From a checkpoint of a small transformer trained on Wikipedia.
Training: a variant of Muon for these matrices, 816M tokens, 3114 steps.
Each number is 500 + 50 x the weight over its row's rms, rounded and kept within 0 to 999. Layers, rows and columns count from 0. Numbers have three digits each. The size before them is the row's rms in percent of the matrix's.

# layer 10 attention output (transposed), 576x576, rms 0.0525, rows 312-320, columns 0-95
103:460528548526516443519486499476472559436552394550476458578508456548492611514512599516512442409529504425518455476514512604467398556463440501524497549479560568496471467517560601477418639522389529536526441485478555534470513458418437441492520565596607503444455500591536477499561458436533575590
101:489586549408429432481478489570494426508434468484444532489518485517490593435494493504531501497581494564445480555596467506583436512539516492575459461458417477442477505506504481536562470531609610477548571519453470498522633537521547509578499500528507646469522516513508452405512542548529479545
103:544552540485510569571495417515493481519545409447531488441473565413435482490504574495521505536515475537440535457500514529581382540532472503499434504515538492454555544462575551530475443574481429569616456491468563563547479507552509433591550505524548524518522484476411517399501550531547455520
103:503552543432420576520502551453447530491429532474533482556469599552534539564468575512503530520517469582498547487555473496531479505386521468486475457489450492514448525485518556455562497470505431551401554452512451496524504478557508475654457449455456499550517446453524437366485511424438440493
103:517404600502491502532576553448414448455464527429520471422557580498517485543446485573405542522501526496563445452497388506461417463488465435388488410478490472413606513500561495529457482523482488483489465447541530499508528512509514547497547482587511486561501486604505485452547463454479541568
100:484421463446471421520429487597533481462557624524496406533405498479519538541398501601612502574484469490481442440580485494512475415581467507394538558528507514478446484586423585466569567501519429422518497539567489491541513437487640506520538461512503628559531494404579440570496557460464493484
100:487487428567478393523487410443541449520509542455531470458532461474496496474602563511529495504534515466594500467486561501416571501531580496518469471462556492542526390486416552540518504504503463394457397476469463488495449511475450460488459519439483374484457575513509425499450515442573614569
100:505520475492597498415453530566512526508493480444564548494562487410443588523464495503467483400500526514513432468442502512502509336510534442508479518492565488537509467450399460503534533536609495466572523490541497554510480543569454564584508597490511476475509496452578496488495442489461496586
095:508508613579526498605517454478447457579510471459512468398536404485471451546479423503496438514480470564501564512483569589459429503456531518487461581484444502509489446471515558497476405520519468491564479428445468441545516431470566495531510458526520581447482514480529491526528500521533555520
# layer 10 attention value, 576x576, rms 0.0585, rows 313-320, columns 0-95
100:517504510454481452633519503525531578488510556534572470530444469499489542437522534426585517431407486463571525430374547508454496551508478521411568577549517467489518409395516571520433486522451459419554483468475396487504497564468481479569585492514465485613489468488500494481515497538503396486
101:488518500461454636476497522492553399420477572507526515518505437515500487479497487516519446478532553562513553479522515579467591468543468519438537568501492412542505587520534558500501511547572529523473401428476399347489503530449570562483533527529462448505521572452477406510411585485452472514
102:482551448621595438485535565433555512465536518599454525393553539566496467493483499527512447407532532488435444499452495453506604553545560463487489469535454482539546443482510504496383404542550475420581462604513492496479453558581605524459519443565550480502505491524506501553516521566492472519
105:438514504570435471502479475513536450537475481465467498593393448467453475394505500449470515360480547503522570533594546537492478525544545541465569551633446582450486503483431456561441501503645533538428499476532467474491459554561570462451451597499495465471522535415487473540470495540417465458
100:427463445514466565502431462492395421425577493508505506408506467515455489500517514534387542481556497487451527576496394530460452548432559500559495477468490456532536435383512503498447467532479598561519457475480516531633531511500495528438538535448464454479558414478475432487461464480481469508
102:524509510482416540480467518535476452483511511616455592487522561522545542605484435521478453555460406515441498478525488511584484535491472561506516479479549429534465554509579466431561429461526482506553500556507487484569523508490425537566580537468455526412518387503454502514431504591522565567
097:536514519453414507595509475494488602545497517379558456460495474523506489466531529450606492583491368518522561528486615401503503534495422644483507550494480526584529475552607442453573508509477509492493504547525493535566536498480520518502482420521509355371478547471474486487560551559560539498
097:578491491501454588431492522508449540504544529477476513586474622459497519472523628515552548539489527462536392485549461434530550511584460462474569474450521471506519477472544492509560553500439539466438560524547531559515468539487440495475498526509500454543488541528534509471494464473429506548
# layer 10 attention query, 576x576, rms 0.0521, rows 320-383, columns 0-95
096:478462416433522547425525439447449537455580463569457523510389480440489459470445439443418435464477466417456435532494468563486527531477555493471533522532589480511515606508505486490471563543514533562486429412546574536494484512490566569550576498503457467487447452401487509457545515567454534452
098:499528440449487505460517501535471558610533523513530444513458503456525469561475475477500511417385479499472469571502506541571495564532599566483520476472458498555450523508351504445528594496588459474483527381473545488462501556501472516432467577462420484476426489505541477546582537488609535511
091:508623440600489510494446458554422545457551510635465588493459423400500555458455512546467591432558494529561491547510558577506536430561528619500506540484571507501548521460485473570522481474496427468514444446546537500539481567517471498518455489434539446551505523621446586518410501476562572483
100:465356457435528487512546473547471548539543460516539519472443505449611589451651511501624522516524453415585499525492516481423482482500491590413518456559472434519504486420471452453475550594506559496483577495535542478594444535525634445393521454548420459543472547473529501564443545455464432480
098:480546487484560483600569481536522542475471479551492517507541465612411582443475542533500451417582469514498498438459531508573492521470484513437558581514525508486500477537573526678520527465497548530446500472537428535541490536493559588630521528473515460507513497548515473490475503576533451390
101:496429516480434453446408498517519587492496524535517426453453560433555479444471482484506501498560420489543558567518554448529540532522487480484507564628471502511358437569518586418466441496500590512432580581519461409535531558475468471430591427506544515429454536494448473474403439479500487611
099:521561488449509581483528572600573461496493337551471503493532542590532613455485510561460469466569465480513484536569440446567474503498446419493493447437420479531485555540563449456545534462431527502611503507417550510411456521536378479385562466440516489445481393473470413480573510512574554510
101:541521510442499610602494565496477567590511634510512539537500497564431502427503458593475513573411595457447530419468607481539449556451518429445612515507510485606516482570503472447555570507462430399558484507539548499522491461462553486505476439620456474588453535490469494458440571525482529497
093:439533575431480451447488397531470519560530476505494409460493413586415502439401558462464519503400565540485467496602532505542501604475553473523448576486496450481483473446483487465408451505495443433522532575399514552614451571475437466515636548505495520481489460612463468442564440473546520436
101:455396557426551505497498556465551510528563431484442535547579476484386476536458524521430526483477487553587489495504544429519504484518463468445428474534476578416505496429469544444509493543438502535462630578415567462464556546479402489508542594525479423412490443569407578500500499395608567489
095:524486539506525538520487505471587527506495429461525475492494512402526561429556537439508479423491533536563541517506493441425482543485544584571431456436492528482448487385588514507565420547471445532484476468505523479464485495602643540533491568521577569460447570452392504499553454485482558448
098:552491512535500497572437522474435500523489493472405518464527487451501531435502541588571546460500509536552502401495509445477503475500577512491536464438479492486524512569533473544504536501579446459536495456512527527383498554487448530502395393494522493562530481544570527522525514545538457434
097:482555485469503442488420565566541433454436498519514521503451467421564469520547478555440563432521448444538520595565471464475475544469499452512534437562609425431542550472389594502431468388506510561516465463451615493476516506499548538531439481481529491522424439538538435454505501510492414581
094:433479555521505522495524464480488455397499527412542476442508541558501456494598508541474514569523448511479476481476564498504568474465431402546447496452474431499483504457571438526495565486452581537464457534466605570486525527564493563405524515445435507468492590571545508409537532487575536599
098:508527680435491517518527402568470464515566528538523424408441534561442512384511512412499533481507524608468450457472535428561504450474494499444596530574536504456556477467541497567496535513602541563523492495515582614427519511497448462552563488555523550493500465436551448376456574502398584537
097:434444435434469563523474538474546571432520555439480483460496487527409431418547503525593461568513554386517555462448618470492521572439507556534432451418523610454459498434471429518482502529516519529514506434572505374537470468504518615497482499478509554558472582454559561470523476502538479595
104:395530453457550496396580431496460552548531553510585444430621488585449613495501473479455523494434424489387490474507514460530444531524474544499394537541472560540605501506539436424556514510520519531502472478397575575467521510509578493530430536437578518547477478441521487478490412427481563484
096:492572466421581519445508490445452476432644524508509444550504406422536562499532496547485451497513524435540518510536445568492468437504465571550467523528470472405545449502516431496501577510507523493500423484557550514462520493455519519455512527466542556439463493593396535476440527622560548503
098:461444589551474397531601563361557530506522554474535500498473503574442543473504568471500459500444500546490527535591467477584518450635540463593511410528489470387482497507537497535444442512538467445395420460536535467512510464488442502471502532492543557501651462614540494590505519500513511533
100:540465451580501422549507520489422504486390521473533457532462485503370459434519445445505594573494525557543425490514529510497493529517554513426511589507549452551514501547483444442573474490507478460561495470503525489590481502549579440586482475522534475474489407472414416567518552565492492503
097:450504433513438462527469499524452570485415482515520496462507512474423559500430507492492627501460482489477558466506491506418536400510531426518521493514460415483468467433497506448494528508496545498495474518482451615395443536393515555515511525584506461464466504541531475526472557486444511416
102:472488523591515491508511440540516456517531538550486523405486463470449480408544469597437497511500531475459543527498453519562592463448497526557555499417411466465511474567429539504619448318435554468506452531449499469507489510596472515491430604569506536469419430560518449535517462571506473479
093:479391466459499496536503498555478474512462651509541575506540528494533521420457440540479444525514550532525445514473453427522577516433485551473497447481526481453457498507443442487497433663542518544468451524456527499452485502492431577395449555467469481502453515503555576549460442472461539491
097:526522498472520383497511493545504619453516568572531502454491495541571554508487463411531396472546519466413426550535485531537504574549572517519397513536566448442499536561484483473502407555425502574493522443450463460454521537515449431531428557568517633498483444527570465442458604502527534526
098:453449437410511469433468405505552446418546470474438510510468502547475499507545495520489413470481453490478451447432584518531467448507507500446440572507499504599472497484497466496501459502491535577521516473583435485543499497518439474546527486470532477416582490523481479508439655431519458582
102:482472480416523500405481462535490524521508395453538440452545501499569472455487527432559455363475529527596437485450459517480557427555517468440490466431576575634452526531546498577480555520433504514599448450473547541462541474510556554510548483543545549427468561469489550533474440463535539447
099:438476512563534481539465422461541508612521437557568478530438525489520496440575498560441454560491504488503433492463503489554463536434504530556486565559522436550491542429575453611508521451514591582456612593430459522545592512494565520496561470589508534458519518414471545427481453511529492563
102:454478586566574412441487500466535484466448493544430522371489529528444543488511502484508478468415507482432454475483386432534545527494534545498473524435416575431499559505582528488474546510480494525444459453486564480513539558498501513451528523558506491483513490567535466543527543606555547525
100:440491539471490488406429453528516521500516459453420480520547514462500578499495533433517537492458535486540470494496568465503480480452464491521471610496473479545518460520426422537560538520473553519556417520470500417500613506558456476615490450512427405498571519530502590626489576558492524483
098:494591452563510434491533519502494494465386546564504523520460502571504501568460481548457429459556505499600412481481360558520530498463539533479550514540517395509550525468510406446518422501511496498575548535421471488574518495579567371381540397486557531583591475483516605446524518552472486476
099:409486599475545507501466504435421546534451543503534456552556506471527498454505591515515533536497476487528465450459531518532491508592465552529538555463468478498566600532518520491487488477464478565530475469457493440493552468562499503533526536586516526486465502428555480497503506536531503519
103:510540471540508494498459425571557495488527403530486437547465403509433542535541535557446373563442530450472471560534501445471461513546451474548509431518480464523532520466572550462461506518415528505390516462424456516502538539428559507483532527603552540512444445468432538525475532484455510555
100:524514521413520472399512525417510537445490434561488491543502551471456581429488534560446464564396476423488493495553470487623435564435475512529610565522552555484445556457577496638498490478492403487491577535471399475534574509497541497493480455573468470465447474484575550520397580486440593480
097:419517537427546443426501471493491533495412467423480501527496467518545465476520485530435491419452549494533529472517489469457532453454339396497493640464544465448396470473511494470595478534476538460500559465443509443530553505369388477598517537583490469387474477501537499512561491513502446441
095:442535532530606523529508534531538585524545451539444527441446499472546501434544458543502422476401489504502495500515474448527494382558556455481479545499549509512467550497547542506579542424531542409487589524529450458579466497511458505559555498466504569470545573500591500535430509528394495476
099:521517484444565482571484486380439571443462494491564502525456516483451491512449505516594574415536487509469585458531539580423431535525478466492512460483555510487454435505501422489572507511519562531582442498534470536500513448472416516516597525414546426475502522396465518567507439485578471439
094:519461524468465533535481390478495495482523504564507533489480557561447499546446455504478434469478452511416572551426487514530444466441438417468519483521499565471447509498457479574591549550560547363463494451486463444507414562566552525563489528509485600538503487459520444468449436609522512484
095:544406459483542567468462462522494500474467487502524473437581536569439497505422619501468509518462547485444443518525512458553431494495449537511584537554540559491465527433423562501427549515477566514504567528446560457474498476596476502461620513506450506449471493588384426406499460469554509474
098:500531484408569536498480548522529502529511522493408487439567439470541573593527375560464536536512435548502504531560500465447487596540580434501520457502522523486586489474406439574470581594488518528550490463543464430432588512482494476483460468496497493528498418623432379497553495445584433494
102:504567456426435485619462406398491432523503453551524432490471361478456559477471586545523529503415498560462479547542493474551447562410462543518530507496619438515483475599457503494484491459516514502492574564503508539474533421543528498502363531392471550446478481488520454469602526493504546438
095:480462468482384567511450514615471531519540566494541480533542472484523554485460513441481493461441486495565580440474536448495472517512447435495523460537442475500552521420448496463535479415428470443447542611432491532494449558447555485462485527397511545631565479544527556399528429479512491488
098:501482507497558493438512519530488609480451490449512525573507549525550482557517507442476554478541552343516434516451525453549504517481574583566534524624592442550540518540572498508482540454555498450614487573456483477436510488482464501447472534568580513504515606505556452471411573562545471499
101:599554494562469479490502515416443441430454512595547468498510488473505530489558483466487548534495403515582456512535488425405426461444527562474575523503489559501515562475446502523423474406552492510486386455554579545447515491420512522469452541580419483463448564492507563587549448468505556474
093:598452463549521407579492474532487430322423533534547519526517512457430497482474483487539410494441547486592498462405481519479478481483557569472402501523535560560524451543459454440508533529566493436425473459520526503494490531427514574465497476483480480406504480531477565510509491490552555538
095:502492540472559552525548550461562452609576434529554461537587445518517533510516442467484499440461561425521407462508467489465458448564589432619453442502503459483495489450478504559475522476454553605434428377573461555522529492523486578452486421574521483519516488489494449463446452459476486542
104:462493435520498551484534495618520488542520476493515473556441460512479495572507460503557517462535498618406466439400595512529552527542549473477527406506429570546417565594559507481493596555392552500483557538366448477464509592460420492464501530483447511576596481481464557507523551572528562564
102:455409497500441554568528471544474537441493535453480477500486442497520487409490515531536510449541547464454466488569498501510510488488466456469685596503511557461535514533519525456519491502435469474568417471570596409520460394544439426581517506513509437513507590547440490460470526542538478538
101:453567547340553521492519505558568545526504509577466618440431546510463496412458472524601462478514493473477589439471446460449450481554546393426509491516585491509568466474522443526570510498462491534512482570515570399514504539496538517519531473485490494545485550432416565578573457437498468503
099:438504465470489529481526532571428497468401565457553505512426505517493498446526495478510453469537562575502413563517439580539424428451500470477457478608549528532507558496447510514431567572475609490469478486531423422491467549479501469523567427416387513501484600496533562575475491536396519555
102:515460613526488510447474464562488489421545566633435536494407538510513544480527621527449407459490474413450475516434515416487473533424621574475407547620567514574478423496452452504330524421529461460514491515537568468439475497528541464498495566532570469390565432533471496475546448501456430531
099:559506542461536619503616533482406495575515514559440529451521510474495491518509504536513492545460520441568461523500462566509516356476472503419560502521635507499440501536516553568565572491510539437533429437535443494523556570538500557477487529550409493474430517494466620556538498547469499463
100:409484373591497519561483507518477405543633459452531484489646463490512504508457457523545599453538536556493474472528539555525507481459511468395386489502472488577438490533532351480516386429735462575541610509458528472386421490477456493444481474426447439395523518505659576509484465526589588507
091:479496536496546462491480447513436530527431440470491503540453462468535464489636508502480560572445527512499502485488476528539525572487503546536504437409450407590488414458499441534437554451472507418405590501491476424470507485549459460552496618590492562479462600600588424499601502397383625558
103:491567474540544413509502450543562376541486537468454525558403451516536566588497518413518539532604458436389579410561521553451516429428472609498573484478454492474500443459531430540453580545567521423487395492502519531491407463517436622536520541497510526425495385485474619473516497509435490476
094:472532538483413474558576488560515566551531454554490514542520514536543499444508490502481503527484464451487463450508552480551457463571525552550504484557552538528481556426492508610512462467525493528563542488471512537582523505542408493486509548506530482449542571521532428492516465469482474580
097:422535543519560525549641465433548534445435542438530497531549549597447493448430585500435616475535455479514578485520499443543532477451480452555543511457445483522525479510446548547478455508526501502481398450487572500502537463460581497527597538523478461429483516583551490573582485453453473439
103:610470563382519587536487526542553494457484503523569576511437497605597485488496540498482484397486511401517491559527408459525552540468495589434459520555685603571541479555457528423388516413544418535443491523542490454465450451539479463479541464482525525585422427475521473535456502433512533571
097:526501537438512541533535520430486539433398479530477630514568472485531488465494503506559582526483481551510576566533442490566500430537512628584562526502482582573440562484604442544482422590491471537514530448456492470524509562492486569446558554473484581450464457456511445487538517439536471509
097:553446456489448426423539493453582439452397469471557502483556509452537532471547613500497410455556494492496439434470493468458485421535452552559550394501642477472486635629482532499505484481483529470550492531557487510489544462465523614482569574452556412476427513495501450507514573438464425527
097:485538501503487576576554485557516529625464537466453468431538515525521525537474552523445447468537553501452487494512484518494501498526461447499548574492432525488485486533621523450472600564475424401444456504586518580521589490597539531488407430476476406399407592563462515507518384430486513433
100:554430577498516547434461539440480456475527601412495461498499566478410322518499459407432568467506527516438545508498479487471473596517451467521526593483487530477452508426477492465491441503459554529560405498557444539468457459517620404495524432499513507513558551496509458498555501611451520550
102:577508517547498453490506634411524465511500505599447458472506542501513536498552564498508492552516539483512525510453504451558432503489570549500489494443557583453502473537517510560544534547476521523600507481512478484416539541416544450478474574526498415492491512499467476504473519519540544494
104:542486503512536472509505504512424426558456621510462503446500498537474517513555428442516434489512445473510548418465444425482565488539509413412459453566416534433481607520544519544419392504537442574505497464595549476555480454449526476393487532541509446512507485533483510486480531546567560455
101:392499494518580504452545441517420554498521567571464429543572443529417554479550569525476496524432510479621536422449410489467516456554433607490504489557459504539482526543428510479441450496475484428453504471472505521459530551437493468424527492539544447536465515408501459462490473577502522454
# layer 10 attention key, 576x576, rms 0.0519, rows 320-383, columns 0-95
097:470504400433474532467504415492477577400526434578506443526382447430501488511457404505440526463450514410328450454469495441510544514533596549490487544571549545604463523494521485532493501551438516503558404453523492452450516554505596600486517547443522482466472452461448467449504532499496523424
096:582519510472464450513434516517423506561480545466577485470432566485523471497521530560487485536449506460385488443445497611521474453567595574475536439388529473502437527467383503522639486479490601432396448430493480488561541513587524528504489518448482368557410509456524495541505478545469613529
089:423552519615511553438459527526431539531547566562455580469436504556518528474447541565504451493439460523473481506486487542477543441499533588435511561568473452497489530500495501520541523458541498491467393518452476462471502603540525508461437511489513508590584517438542560564426503545458596455
097:495509455462570514524562445432475553505483478513486537496444546430575542448593542476551470425473470449524537522479423577557469503518517611448511507461542435560521573587533432494486590613485624412509529475504489529539457526458597508459590465583413489485438450472622477513433502538479458503
093:470510554494509488570462417501508441455491446531485507477563502505440530414467493598519420503453491491535541450477510479479495450428413571565484485574427518451535479466485503534546511501502463500508503475456453590565512524506569497510561500385515513537504418513470459548598492497387528425
098:479457551441504528469489549525531535542500454527551538535427525513478426505425495419537434506548476478611413504496449466505536530458483544467503532512478521447410499555566489397479556530491556540478428466545432464572469454553474486455537420502533506445546494502500407574516465437482510479
097:451604511411514604453501511507616425500489398530582590517512580591588497543480512505417461507472548468541444597517448497481476533515543492502481434421410466531530494580530555516579531498487552458579460569519477472478555477515492536413581438476560454536451409515518505611570536498515483473
100:522621492480460489554442527524537446537544573511432476556475546577451553521445429516517455515360537486494468437519536521540407532512455497470476510554495509543540496558531501444519586500517455515506470478492483533582479409457429506501545455552412569619499534455521477508524534470466534520
094:443563584408543544495527451536421558510502461476449511496533448538437514378434515458498402505439484509498532436573522497524543605485501448528473508560451433523529568459435482518553406484548468513491502561510541443544510505526505426505609499549507504594562473463542467472610488445507398472
101:487510531451524452471508489425444482451535487504553524582582480439469571525502447497416615413521560443484508549473465586486577491515465426515483498608516563462493579483520502464509506559427461430448585563461528529582558530426468516516573514531531408372491475505403533551560521451538557513
092:551500444495540537533501457481610528441490435488478394384460516477503520474488617497482504458417446529477574524471458513470451514419501526565486522427457550432445592448526566482520427544470444465433530442447488531536509479603575481387440521519540636463505518433409403498468447480544536390
098:478436465539520468589492554413495547476488532449386600471598519481557574511466558546506452476516449567586444372418584620395508553414564514616473471446451444548511519573437455474499589577550494451534558510551567581471493478431459531593511437497497468475509474520564567511533572503563505548
094:473460533520561543498498560491544441423470531556515463473498454512515500561542427489476542480513483561566575574562442528553532476423570470505630517522564460458550590471371496453515482366501558537472427454509511396571461531525436473559546481586526524570535505437587508451422502460593574538
094:436474513529464556605517519541443499489516532414499523469579498543451521548606451499450549457517501515463440502420597525524483493444402507507474541439521452524460531497557513537501505421365518461500449570530465609503495499492526498470502521419416549523474466628531470551484485465566441588
096:620486606481614513505469406560457471439605507525505422470406452547455521431504487526425456418488521566468394537525487434454512483494522580392540489471455514426558503549465507572508575584547514532521533414483554492382515479528546471474562488557491426487518525452505415457440577561446569557
094:448571524448479521418489546542502450491459598483511480423499422573478452441509512489553450648574448421496511444486580445564485507453516454496491457383491486493477511464526387441542563531540513426436440484544503333495485533474571537577506494555503508608497540494590515460542504418554506575
098:510548459496470481471497459572486463546494513502446496472495500514503618548490569533557420565493486465485414515445479540493585473547453584486495531499560480585565573478544395455559565495535470429448447407476532551473457504584444500507567524456526513527578540475518484487479484620437519464
090:537539467508500519430460505504490500547619472521507461548543454511558546513528538496443503508474451543477500564368483525532507480544465481502539504570533462402446527518434323518496575493404624485505458518527441544492534502527489508431525536448550521498442459499424497436478433556542490455
099:451586609554417495550453422445510543538519427553534455506473546486512525425434550396467461543524407497469470487493569504516522480424575525515404461560585472430442640498508499500445540438607454485584475476584496380521400558438466447475460519456549514455620502567511456491471505441415437450
099:453415504495470471523456549517425565449518536463531460611512572545418443525502487487497564582488497529578454379493495474462461561488479485510579601501486529524440508537532480501516410468593496444607495447456478531530462425539497435537460589475483557495444546468453508471500547556547398461
093:484456443486563482368528454487543555472554512525496463541536503576538573540395569459430501523469497580509529427529456480496530454520600554559473403497462559427583521459553547477563505525492522501509456552551549518459529438467506608462547560526546409497499465551489503530481564469416550339
104:499452487558502529559478480481528573484530454545585477457480415474459469524511532486413547472524570497514488472539453535563609489438474569552518499586469485467542500499499532511576474441440462501504412516493557602493584495608522528508455559561542558416445394569479508484483499556520520378
096:509478431330472457402426446517457462538526637550591483433428609508498467431479578587444544537425527450526490471477442510519577526409423481480469504450472490534424499490488441405469467576506509571449407481475561544483556612460518510514444478478523522474493512581591478516478493417570469519
095:626521496523548448486504523568547565460490551544557475498444524498519510477426474523498495466538456595496468425572436473467526616489570514493479506524601371427448458577507532558583475518536412524550495447487474495482547499477411516636402484495468561447458517609557561428399597441459512480
097:516403510475535568404572450496594508493509383566452473465533492545396484421608505498514479491416461510559470482507516502579495486538446474481495519470567499540418500494462485546515555524497479542497490451555369488423497466489515511546427464480533518384523488476489445526579588390458465510
099:539524446408532470506539473522508563517530480540511527489596461550528495531487476454498438442484596512568499491466562462519567469534437501403535416399506539584409464574449576446506597486468492447415433456410490527488532528522548479359482466556475541442489514545534604534503497517519499376
102:542524511505463414497552537589463575447474465502438449469505508502528450484468515526406464531546493435440471488609497563571506575479485542500517615519544499593530465503508494519490482532600525529528536515464445439533510532493588486342496383534592492467511564431516480435546454561469516511
101:488421589500518496470464531375470556471457535550466507444542541484516438489482498510516487497514502405540498530506520436466482520474492548529517494437556552427433501452494460436496545508459572393470461487540493485529475492525540524418448464498509457496541537575484471560501460508484480472
104:437446562422423588452497455536532514457483479511389505487469482501488463538541548463417602505493512517570538455439542440396415527491500498490474536575501502571429457520466437571525502430443507530567406549396449469523548472440466494539471508524449498466524504604449586606532557452515455471
098:499514489528489420476488524520416491555425562563457460552398530509473457588450506563524462469563547418544445506514416547435495527486514488499568509549464513491566431474459521447610457554623480487526410592551480479490531499427494433419451487422471566534545524455457581330458410428493522445
098:498496523483471481554419391521547478487459473506532489577581486458557513483461529588561472499516426512566432515504498461535475487485455513502426480458498523502530534508579618529539495390451560523498504517519429535515535407574572510557495479514553410489483471500444429333547552515414494528
103:499500478535555512565526398639489429401605421520425527580470466448448580471455507474498444503504516461507514614493535463548405592494517508448543458520447526478439552484572505474472548481458574467377530463515445519531472535434545519438598489516586549428508447501426510536494465462410504470
100:523536528525503483309491480426491440352503429542460437506527548500446457447477459516452556462448473452535462490477520541563471563482448482460594463517473549481460556487494473494489535492483522557476515492559478458507490476495443503560472558462497435472501535388545514476477570421464526546
097:550473542451523466454480484482486509448493480501537492566508497475606497452519495575425468410516513528422570453449492427457460457470447499535517573454442513499451545488492473541557580516428539501433527515464515485498542537389531519442436475459570520452506359513541430575504423464497431405
094:506511582490537470446509583440505533506470505591500505583520498432574487408553521545583379432529434419509500597465580466458514444478532496517454459465579474498488452435415580550492611464465518477550594400543506504424454482469534637547497514477402573558470463515453472498492449461455464553
096:434506482455480428514443547499522540507430518532548513569503416541461456483516494444523523466464677507480529485568495530482542516553463478515446529493486490502544467426427432546531593481512436537536486493408555483575531498558461551466557514461501423572521409472464549445531477583530585490
095:483482529464519579488423353523572589425491406514511533509465536483454498494562497468502555506480555504568587479511552513472416545561510409489510473512558612499478479543485440534456550516450497494539453441434482456540485470552483520522387458542408591565541497487512369531498541542505515467
095:545505476540482394550467557511493536471482532464518490513480501533477500533430412464425538515494647444508525408536453495539419509531456513431516574515509497541432536439499570447448512570462531506482580592397556458594561425570532444468441451472467503516433523485464498470454382523461479465
095:521455499444559464431592468571447471561458448546515523427519465513547529536555409448528486479525466557497532432618489522516537475551570409525553485515407524469549508525487490530515563477592531543536473553555515489446537445523446464455586492488509398580527452556474400557564460525562494525
097:579469421512537454517514457469543470459432463491467490433427413532510546429500566605434493514526540528516486472452480525473442476524399569532514565517515537451513470479537477526406461494483526496556499605507434472506611498508559449497421560419479413496410426544513555496583532512465545411
098:468567450510467516489485583499426517520547520536454542503516481480487470500447564520478494472473577462521575552504518495463435516590612459520529499526437442561599513466484527478558443500463505485475538568516523396488473536573534467457473501412532431581574365519520520438457415570458442476
096:549516511460498605496509460546558488530438447506454530510417542511461524552532475490523529444410462436495366548495465512616483461368526421565491515539635448518421524529517470483548568457569445460498497619480538441579478538491471526617470529533541598472502584482503472521519612465467488461
098:544464505611483492522518620479504507536546528524506511560517522438495437445484476569469543456475403533549476484461546476472525583508512422564496479493494597460517413602472562501478435449556548483498437483558506529456475456441467440465441509544362474529414579471441560600553541528426638466
100:544421468505504513595407482491489457474476551452513572415623579575491512518539420422437461472491526436638460462426464547480474551534461542447467496400577519438490446542405446436532546450579421442424527461558473460552536504472500558546506499441479441474527539479570545489508557520548501466
090:457428426383525506477607486531513453519505573552487491516531423529518500456418461397521541473506473486556452517436557405622517415516672431544528493614449441506533536532465391519545481455459550516489407478471568531443423481534453509503598506569548505501595510508384546463488417489471533577
100:486576497475461443503550399580504484519543373576420483502450550506552512459461514521566485557520434575448398565472492505517465574509450500489509503493509564535376582456510503476505558488392625344530482594457505564481495559498502498487410431464547521489563568400517518549460499509443543581
098:501489503508526435529466439521463501465583544439501559502552431579422444436440485416477467506562490441490464473563420449496474553483514488474557551458482473403548452574485538443506526459442499526564556388497640443491553471493465411519511498536495526561505463479476491425552523515564581529
106:447587465467490507503603449576547571481502485547464575432404527476494510432480372481524476566439544489422568435468481423455537475569492504498523504483539499521559471516486512535538521481561552491499467544518521468516492562480505537630504573564479564622490529476388523527587494500481572475
100:442487474451551564446534526463464515516406504489512581513399513486502520470495511413452495444529441510396444496511461510534565460356432515434567468633537495509397405498556440553469524591444578384458470511555451478563491489430509400627549501366463442538533548518478518531501392495506540466
099:513449462589538471486485522508438435534585483527500508501481500551541491459531582605478483460539492434547465516475518546498601578515583463511372556571521501574507499551520358495331454421541494517552480502503483473515425523562524505631566450450488470493573464459493519490503487440459579520
099:469507485550541550415573535400450528535437405606463470544634485538532419495526482561493494558515590531538570458461446612473571498515429516520550484456593490486429542438564494515572536549585467474524449492549572505549468531556416487523498533499502496543526548531475521488539528515511502483
100:440446465533400523528442584506493488483506513513636476463574504397432580559480538514556567439440466509464477590484544583527524455486438552504398412455430483559465558567464452487523509482569428537462457545454479548470526470523534493500442452437442495356517421446528549509467546492602553470
095:479501403509472425438539554500541551524504535478557444480391539434525529528544565537560505448552520573505447465489528512582477601473458539474593465454521473532486535483375589529515483473474485363463526463511506464485510521510548511613468594572606500448528514581526454575486441420415572409
098:521645465494482412550482470434538437566619477550490511486441535490450598479499576429580420493498376489429469529530487493548542408419575434463448505537417540477543463457496494537494520479506464533464460451489605499459428509508553551533487439481476565529398536576485568457539596518366500494
096:470502549520506527427483464525542503554557509484617525558606506589500441431478477515448458554498514374547431476644516450458472438517567484612522438533544535522466490426492554534457581545598510556395541445546561501500471446521468499481492555484557415475533552502503491487611461478385587573
097:460533570496492507569566406511515569519542552475526504403532439526547446466452657593502567402522511513520519500494545547532500487375455455526427505552361506516521463442443510517550482456530519440561515561583569486485570464513536525482618507475473489476485470601570428574486510471440457505
097:546447595438498510451463514488545502539393445513523470467395500495510515489348433563533500497509502535540487537449443426524549469506486512427527514509543521547562369481531437495454512471580464473494481493504413423499527509553572509457541401537460549515434399545493462544488621486503495518
095:464491539473397542579474471390524536429442413480523502542465479589534405500439563513474524475574551520457559610550481454496453528561509615610477628484493454542522523428610537622484408529438424512488510527508422520512536512493533580468563574523523572501475393535526485450539465480551478499
096:483427441477528443500658605492502510469451421522603507530531560520518485441455616438541465491479531465447490404484514480510447501541450559443528481529579512490544564528497543500474444399471506550489375482452396522440464450434532462496532544423436471498488489459594532479532449520484471490
097:465524481585508473465529461535456518559518593488470565524555484507579495498436455441422431563541476497466410486460484456471474494470444466497621514475442498481481568556613575448528550586504469466434543486565488602581584444515504510514554475433492476486496550471560508505463446506374565499
100:521423505549511572529447494475453507485472519492534511556450594464454340531443531402472509545537507499447475437516534448417479546496505509431488561568488495452479490450458451445461395506492503487553481502542489562452513455554554385499579427545546512483545543453459453479546539503516419556
102:590536520445508448534426524565515525564483451529482485459526567560490569486583472583532504520515539454509555486550433421500516476525481525500481499570526571423448424565530497550552538571549492530562521505475502464395474525392540479466573496372433472497448572523464413591453572491562596431
102:575510517547523555500454532513436477568507687445480500460481569502523518450581453472494464473408551453528491502493576444587506484523524430557469502531478541512481525529498509502469514471421549498476509514469622449461484447421544509463451558452498450483478508519495475463530511487533543476
098:399491522565560497575484404512529484520544492518506519518555406354512462425478441565440480558409564508507576453547417488600582488539454549509506501506426500514492561481457425513601476404477408402423512463521583491462481499481514420465542483476465535440473496452566539451617439512440549516